python train.py --n_layer=12 --n_head=2 --head_dim=128 --attn_scale=0.0884 --extras=["capped logits"] --init="uniform" --decay_fraction=1.0 --train_tokens=726100000
Each number is 128 + 24 x the weight over the matrix's rms, rounded and kept within 0 to 255. Layers, rows and columns count from 0.

# layer 4 attention value, 256x384, rms 0.0593, rows 207-223, columns 288-383
[[131 160 121 146 124 135 133 121 121 134  93 141 156 147 144 116 114 119 147 149 154 159  71 138 116  91 143 105 105 151 114 121 149 122 136 112 137  98 114  89 134 114 123  91 126 124 100 104 144 118 135 147  82 141 132 138 139 170 141 132 118 115 105 169  96 140 117 144 150 141  95 113 144 117 137 118 164 155 106 128 133 111 153 135 110 136 137 127 126 145 109 140 128 151 115 161]
 [131 113 145 114 139 126 131 108 174 153 120 139 141 127 145 121 109 111  98 155 112 169 131 114 112 114 145 115 111 131 137 143 135 113 125 126  98  97 111 150  93 114 172 118 161 150  98 165 117 104 124 131 149 124  98 185  93 157 103 124 146 153  93 121 129 180 120 151 117 107 110 172 107 129 127  85 141 120 140 116 138  98 120 171 138 106 165 102 135 154 128 106 149  97 141 156]
 [123 139 113 164 140 152 147  94 141 169  84 141 132  86 118 141 111 124 123  96 142 138 139 122 153 110 144 165 136 154  99 142 153 134 121 147 172 101 121 143 170 190 155 125 122 145 103  85 130 132 113 148 154 144  85 124 127 148 109 141 116 134 105 116 162 118 137 144  93  83 157 132 118 133 125 138 116  84 138 128 128 111 104 107 115 139 122 167 109 108 125 156 146 114 130 116]
 [109 132 144 182 109 118 127 130 118 159  94 144  87 117 125 158  95 138  97 155 177 110 149 137 177 117 139 109 119 161 125 133 127 110 159 123 134 140 135 118 135 128 139  93 114 139 122 118 102 108 114 120 147 129  96 140  84 123 151 176 177 142 136 138 169 114 104 150 137 152 146 117 159 148 126 126  91 128 149 138 116 146 136 122 112 162  96 144 160 171 138 129 126 143 134 119]
 [123 145 140 116 114 171 115 122 173 157 126 136 128 151 134  68 127 143 117 133 125 131 152 111 143 115 143 138 122  93 151 130 149 164  98 183 139 114 100 100 111 111 134 144 134 124 107 137 108 146 153 150 117 130 112 103 104 155 110 152 133 127 132 116 137 137 147 132 138 132 120 153 123 132 124  85 109 119 122  97  98 136 177 140 138 117 152 105 138 125 137 132 104 103 112 165]
 [125 117 119 119 105 121 142 158 170 113 123 122 106 116 154 122 139 141 151 129 132 128 129 129 131 145 175 139 152 121 124  99 145 163 155 135 104 122  84 150 110  96 143 101 153 108 112 117 132 109 115 137 150 111 131 106 148 155 106 145 110 160  81 103 113 135 119 145  99 151 165 161 131 136 130 149 150  91 147 118 136 116 161  85 121  73 149 126 122 128  89 144 152 129 160 127]
 [120 167 163 173 116 124 127  87 115 133  87 110 143  97 141 123 144 140 138  86 133 128 112  94 125 126 122 113 152 124 135 137 107 135 113 132 108 145 106 173 112 152 158 104  99 142 137 129 127 117 137 132 137 155 135 130 112 133 125 114  88 105 114 123 165 117 140 156 106 108 126 114 107 139 148 125 108 143 118 150 160 104 152 136 121 157 121  92 138 149 104 143 103 115 156 104]
 [116 104  89 162 137 116 126  77 140 100 123 104 135 150 133 126 132 135 106 126 125 122 154 160 125 104 126 140 151 140 146 108 121 117 138 140 113  95 134 124 124 110 128 151 107 121  93 106 133 120 121 133 159 109 116 137 109  91 147 163 119 119 152  80 144 111 141 103 139 131  98 139 107  85 123 105 122 165 135 130 148  98 142 142  88 119 123  97 132 123 104 139 108 113  89 112]
 [177 120 115 112 153 145 157 150 134 137 126  79 125 155 149 157 126 122 109 111 172  84 127 123 117 124 125 137 131 117 134 161 157 108 110 135 146 154  93 143  82 112 139 119 109 146 170 111 135 115 154 122 140  71 156 123 130 133  96 114 145 124  84 142 156  92 136 127 128 119 108 131 112 165 113 104 148 137 118 140 148 130  91 141 139 144 106 123 111 100 137 138 150 129 125 126]
 [147 149  83 113  72 137 114 144 134 105 136 100 115 125 125 136 115 117 129 103 106 166  94 145 119 115  94  85 134 112 121 132  86 114 156 142 147 144 114 150 110 139 146 137  98 103 119 130 100 133 119 126 170  85 155 136 121 141 124 127 115 169 147 120  93  86 106 173 159 142 139 138 145 112 156 124 121 171 134 105 123 133 162 133 111  94 168 122 130 129  92 115 124 109 118 130]
 [123 142 142 107 141  92 169 143 174 111 157 132 142 126 141 148 107 106 133 144 142  94 141 119 141 103 140 134  84 122 129  98  98 142 145 126 145 137  98 154 137 101 125 127 135  97 161 198 102 150 124 161 150 113  88 132 125 145 141 146 137 127 127 153 147 141 132 126 130 135 110 130  79 103 108  97  97 101 149 154 181 124 151 159 123 127 150 136 156 143 114 130 119 115 118  98]
 [127 130 152  99 153 160 130 163 112 140 120 120 116 151 121 161 128 149 159 150 144 139 108 119 138 135 120 151 129 142  82 111 154 138 147 148 147 144 140 134  95 132  73 129 144 126 139 140 139 109 114 134 107 124 141 112 116 111 149 138 126 121  89 110 121 148  95 135 104 108 130 100 123 140 131  86 108 111 105 146 101  99 127 121 126 135 153 130 109 132 137 128 150 123  78 133]
 [125 151 133 108 155 132 136 174 115 118 104 132  88  95 147 110 130 108 119 135 117 118 128 104 143 119 124 140 134 153 149 153 108 126 143 123 121 119 158 141 118 143  90  89 153 117 147 116 123 136 146 128 144 135  92 186 120 120 142 166 123 159 127 132 111 116 119 161 133 138 118 125 122 173 139 144 119 131  95 121 128  69 125 111 141  95 139 140 109 152 157 129 107  91 165 126]
 [135 124 139 132 106 144 132 130 134 144 130 149 128 129 136 125 108  83 161 104 113 150 137 143  82 115 163 102 123 145  93 166 126 151 123 134 158  89 129 101 123 140 121 112 153 101 124 111 122 112 133 122 149 175 122 124 113 118 125 145 160 111 145 103 133 160 177  87 117 127  93 109 145 125 155 121 134 140 116 103 134  90 119 130 136 150 137 154 102 114 116 143 134 129  97 123]
 [128 156 131 121 117 148 108 152 123 140 112 137 132 115 156 113 106 100 113 126 160 160 102 111  99 124 102 125 134 158  92  93 109 140  89 119  97  63 116 153 129 104 141 164 108 129 115 141 117 105 122 139 117 122 111 120 114 149 132 157 131  88 129  87 120 118 110 122 119 131 129 139 165  99  95  98 125 130 130 105 139 127 146 145 131 140 132 131 142 120 127  90 114 150 115 122]
 [113 114  78 139 181 128 129 121 135 134 140  91  98 141 167 143 155 122 104 104 158 139 110 121 135 141 129 134 133 103 121 125 152 124 121 107  74 161 109 139 141  91 126 165 121 123 156 129 146 144 113 124 137 191 151 108 128 136  98 160 124 165 138 125 151 141  84 109  88 156 107 100 118 132 133 144 136 167 100 131 143 183 125 102 115 110  86 151 133  69 145 124 115 159 112  85]
 [112 124 123 140 116 139 184 148 130 136 138 123 139 121 140 100 143 100 137 120 115 165 115 107  97 161 125 114 148 152 136 141 118 152 151 119 136 164 107 138 117 174 113 162 134 134 168 136 138 130 149 163 133 160 123 136 118 139 132 112 146 142 129 113 130 135 130 141 144 161 120 110 139 113 185 115 138 128 132 104 132 135  91 136 120 157 141 104 110 142 108 102 144 108 105 172]]
# layer 4 attention output (transposed), 256x384, rms 0.116, rows 207-222, columns 288-383
[[134 118 135 121 151  88 122 147 118 137 121 145 127 107 155 104 132 129 127 132 128  94 158 151 128 145 123 131 117  91 146 117 156 115 156 110 130 136 137 112 136 178 143 112 159 129 138 124 140 146 120 116 144 132 139 137 123 134  95 127 138 145 157 141 138 113  82 118 123 131 110 156 129 101  91 131 122 109 112 105 103 128 155 110 190 137 136 125 130 119 129 123 143 131 137 123]
 [153 120 135 118 111  91 110 132 137 107 122 117 101 109 171 123 144 143 127  99 125 138 131 142 116 131 165 138 143 153 154 106 142  93 112 147 113 124  99 141 178 130 102 138 177 123 148 152 144 141 118 165 125 108 133 120  83 134 116 138 122  92 111 127 139 112 124 133 138 110 126 136 100 144 117 121 169 124 173 123 114 114 124 124 118 142 185 114 142 124 153 106 115 177 141 111]
 [123 142 127 127 116 165 144 132 134 136 124 133 142 107 126 155 164 164 123 103 123 125 146 121 166 111 141 122 112 157 132 126 137 168 124 121 113 121 127 154 124 118 100 142 148 149 139 120 129 117 139 134 130  92 141 131  98 151 127 110 111 140 148 148 133  94 156 107 141 115 130 120 134 123 134 122 147 134 126 135 114 142 136 143 103 122 164  89 141 127  88 119 114 141 130 136]
 [103 153 135  89 153 115 144  98  98 120 129 125 138 133 129 128 140 126 139 126 110 143 166 121 114 148 141 127 130 132 136 132 116 132 113 134 123 134 132 155 145 141 148 133 146 160 146 136 112 144  85 110 143 169 118 103 109 131 132 116  83 124 144 148 119 147 185 109 114 151 143 134 101 123 118 136 105 134 130 112 131  96 137  94 122 102  94  90  80 123 152 131 135 160 134 106]
 [119 150 181 119 117 146 112 150 156 117 130 114  94 134 137  97 128 139 139 133 137 158 125 152 135 157 128 110 129 137 128 121 141 121 103 134 123 115 162 136 128 136  86 132 121 149  98 128  99 127 111 106 141 127 130 138 100 121 122 130 144 125 128 107 115 123 106 117  94  99 162 139 135 134 120 125 155 113 139 132 139 143 135 125 129 137 141 120 136  86 116 142 144 117 140 121]
 [105 147 130 129 124 117 139 168 142 143 138 106 124 117 108 143 135 145 115 141 102 125 147 122 122 147  82 158 157 139 141 153 156 147 103 109 120 160 157 161 150 160 108 120 130 109 103 157 139 154 125 154 131 111 109 100 139 166  96 144 131 127 110 113 146  96  90 123 113 153 161 114 120  96 117 133 110 128 143  99 104 109 123 186 114 145 141 133 113 163 159  90 158 154 114 139]
 [125 127 136 148 127 128 117 150 142 149 123 115 123 137 124 143 154 131 146 125 131  85 161 129 107 168 134 102 108  85 100 127 147 185 143 169 132 125 111 102 139 139 118 145 160 168 119 118 119 135 149  95 114 151 120  96 117 136 159 113 107 138 163 127 120 131 139  92 109 120 113 159 103 133 149 114  81 141 123 123 128 127 124 111 111 106 149 139  93 148 112 130 109 119 109 115]
 [117 150  98 137 121 153 166 160 145 124 116 140 117 139 114 136 134 158 142 133 118 175 124 145 124 155 142 115 115 140 145 155  91  92 143 139 135 136 104 154 124 146 134 127 129 126 127 145 110 111 124 120 132  80 132 124 129 126 151 114  98 120 103 158 109 170 116 142 145 130 146 114 132 150 105 113 156 142 138 146 122 125 121 101 100 124 133 114 123 127 114 137  86 143 113 105]
 [150 126 136 117 134 126 139 118  81 132 122 163 132 134 146 125 148 130 106 100 135 147 123 151 129 136 124 155 119 190 136 168 129 161  78 121  91 141 153 148 123 118 108 114 125 166 125 136 108 136  88 116 148 132 111 127 128 151 128 115 146 165 136 110  84 136 146 137 140 150 172 107  89 112 110 140 154 137  79 123 127 135 105 130 103 136 123 108 140 149 114 150 133 134 128 105]
 [122 121  96 117 141 135 101 117 140 115 127 112 124 138 139 144 124 138 141  98 127 117 169 115 139 134 171 106 183  92 154 115 116 120  90 138  90 132 104 132 161 165 139 118  99 112 134 135 150 125 123 154 112 136 120 108 134  98  93 126 117 125  92 126 115 157 151 134 133 143 133 129 151 136 179 142 145 112 114 115 145 104 109 125 139 122 159 133 156 101 129 124 139 142 106 135]
 [111 109 180 139 116 113  96 108 148 122 122 145 105 173 124 118 128 152 159 128  96 130 129 114 126 129 122 100 168 140 129  98 120  83 105 150 143  97 137  88 160 123 133 147 123  87 157 135 106 126 126 149 100  94 139 131 112 147 104 124 168 121 141 115 135 129 120 105 115 119 141 129 128 135 147  96 129 114 105 143 122 150 146 157 105 159 149 140 150 128 126 144 115 143  91 140]
 [153 168 123 106 132  84 123 132 107  96 133 163 150 116 134 126 174 135 114 133 121 127 145 151 144  94 119  83 146 142 151 122 122 139 116  89 132 122  91 101 127 142 148 107 147 124 127 114 138  78 132 165 141  98 106 152 126 119 119 146 141 134 129 113  93 127 142 115 129 144 124 150 153 133 110 155 159 110 125 139 105 133 147 119 153 110 102 147 103 153 103 148 130 112 103 148]
 [136 114  97 148 134 135 101 115 163 149 148 145 108 123 141 160 101 196 152 152 153 111 123 141  99 102 123 127 142 109 168 147 143 143 109 146 137  77 130 123 120 143 131 156 153 117 124 144 116 147 136 144 132 143 123 113 137 113  98 118 135 118 156 122 144 114 125 144 151 129  98 127 151 154 153 136 121 136 143 125 120 147 104  93 148 122 140 159 143 139 143  94 164 152 106 111]
 [108 125 119 119 124 118 110 134 115 124 117 105 112 126 146 138 150 131 157 118 136 155 145  76 132 124 104 105 118 123 153  98 137 121 147 141 103 128 104 137 124 118 130 152 132 164 161 121 154 125  98 123 137 138 166 131 161 121 134 106  98  99 150 113 154 146 141 143 133 137 122 115 108 140 108 128 101 115  79 174 105 126 139 106 124 108 134 149 150 118 132 120 108 143  92 148]
 [141 118 113 109 130  87 124 117 184 114  84 131 130 166 156 123 113 103 107 102 118 134 132 113 177 147 127 107 128 109 137 116  93 130 150 119 171 122 102 152 138 142 135 122 113 132 174 122 122 114 144 128 155 158 143 111 134  91 117 143 123 109  90 123 164 133 149 113  93  70 106 110 137 127 136 137 128  98 117 160  92 113  89 143 115 147 120 125 139 103 122 155 120 184 105 132]
 [118  92 144 152 116 171 123 110 135 151 119 151 139 101 124 138 147 129 109 101 105 156 165 106 130  71 148 135 122 132 127 154 148 155 129 128 151 110  99 127 152 155  90 121 144  63 141  88  90 145 136  99 115 107 117 125 139 156 145 177  98 165 130 123 141 100 150 124 128 122 115 127 123  96 154 143 136 138 117 144 110 118 127 121 126 129 138 143 126 158 123 120 120 104 147 117]]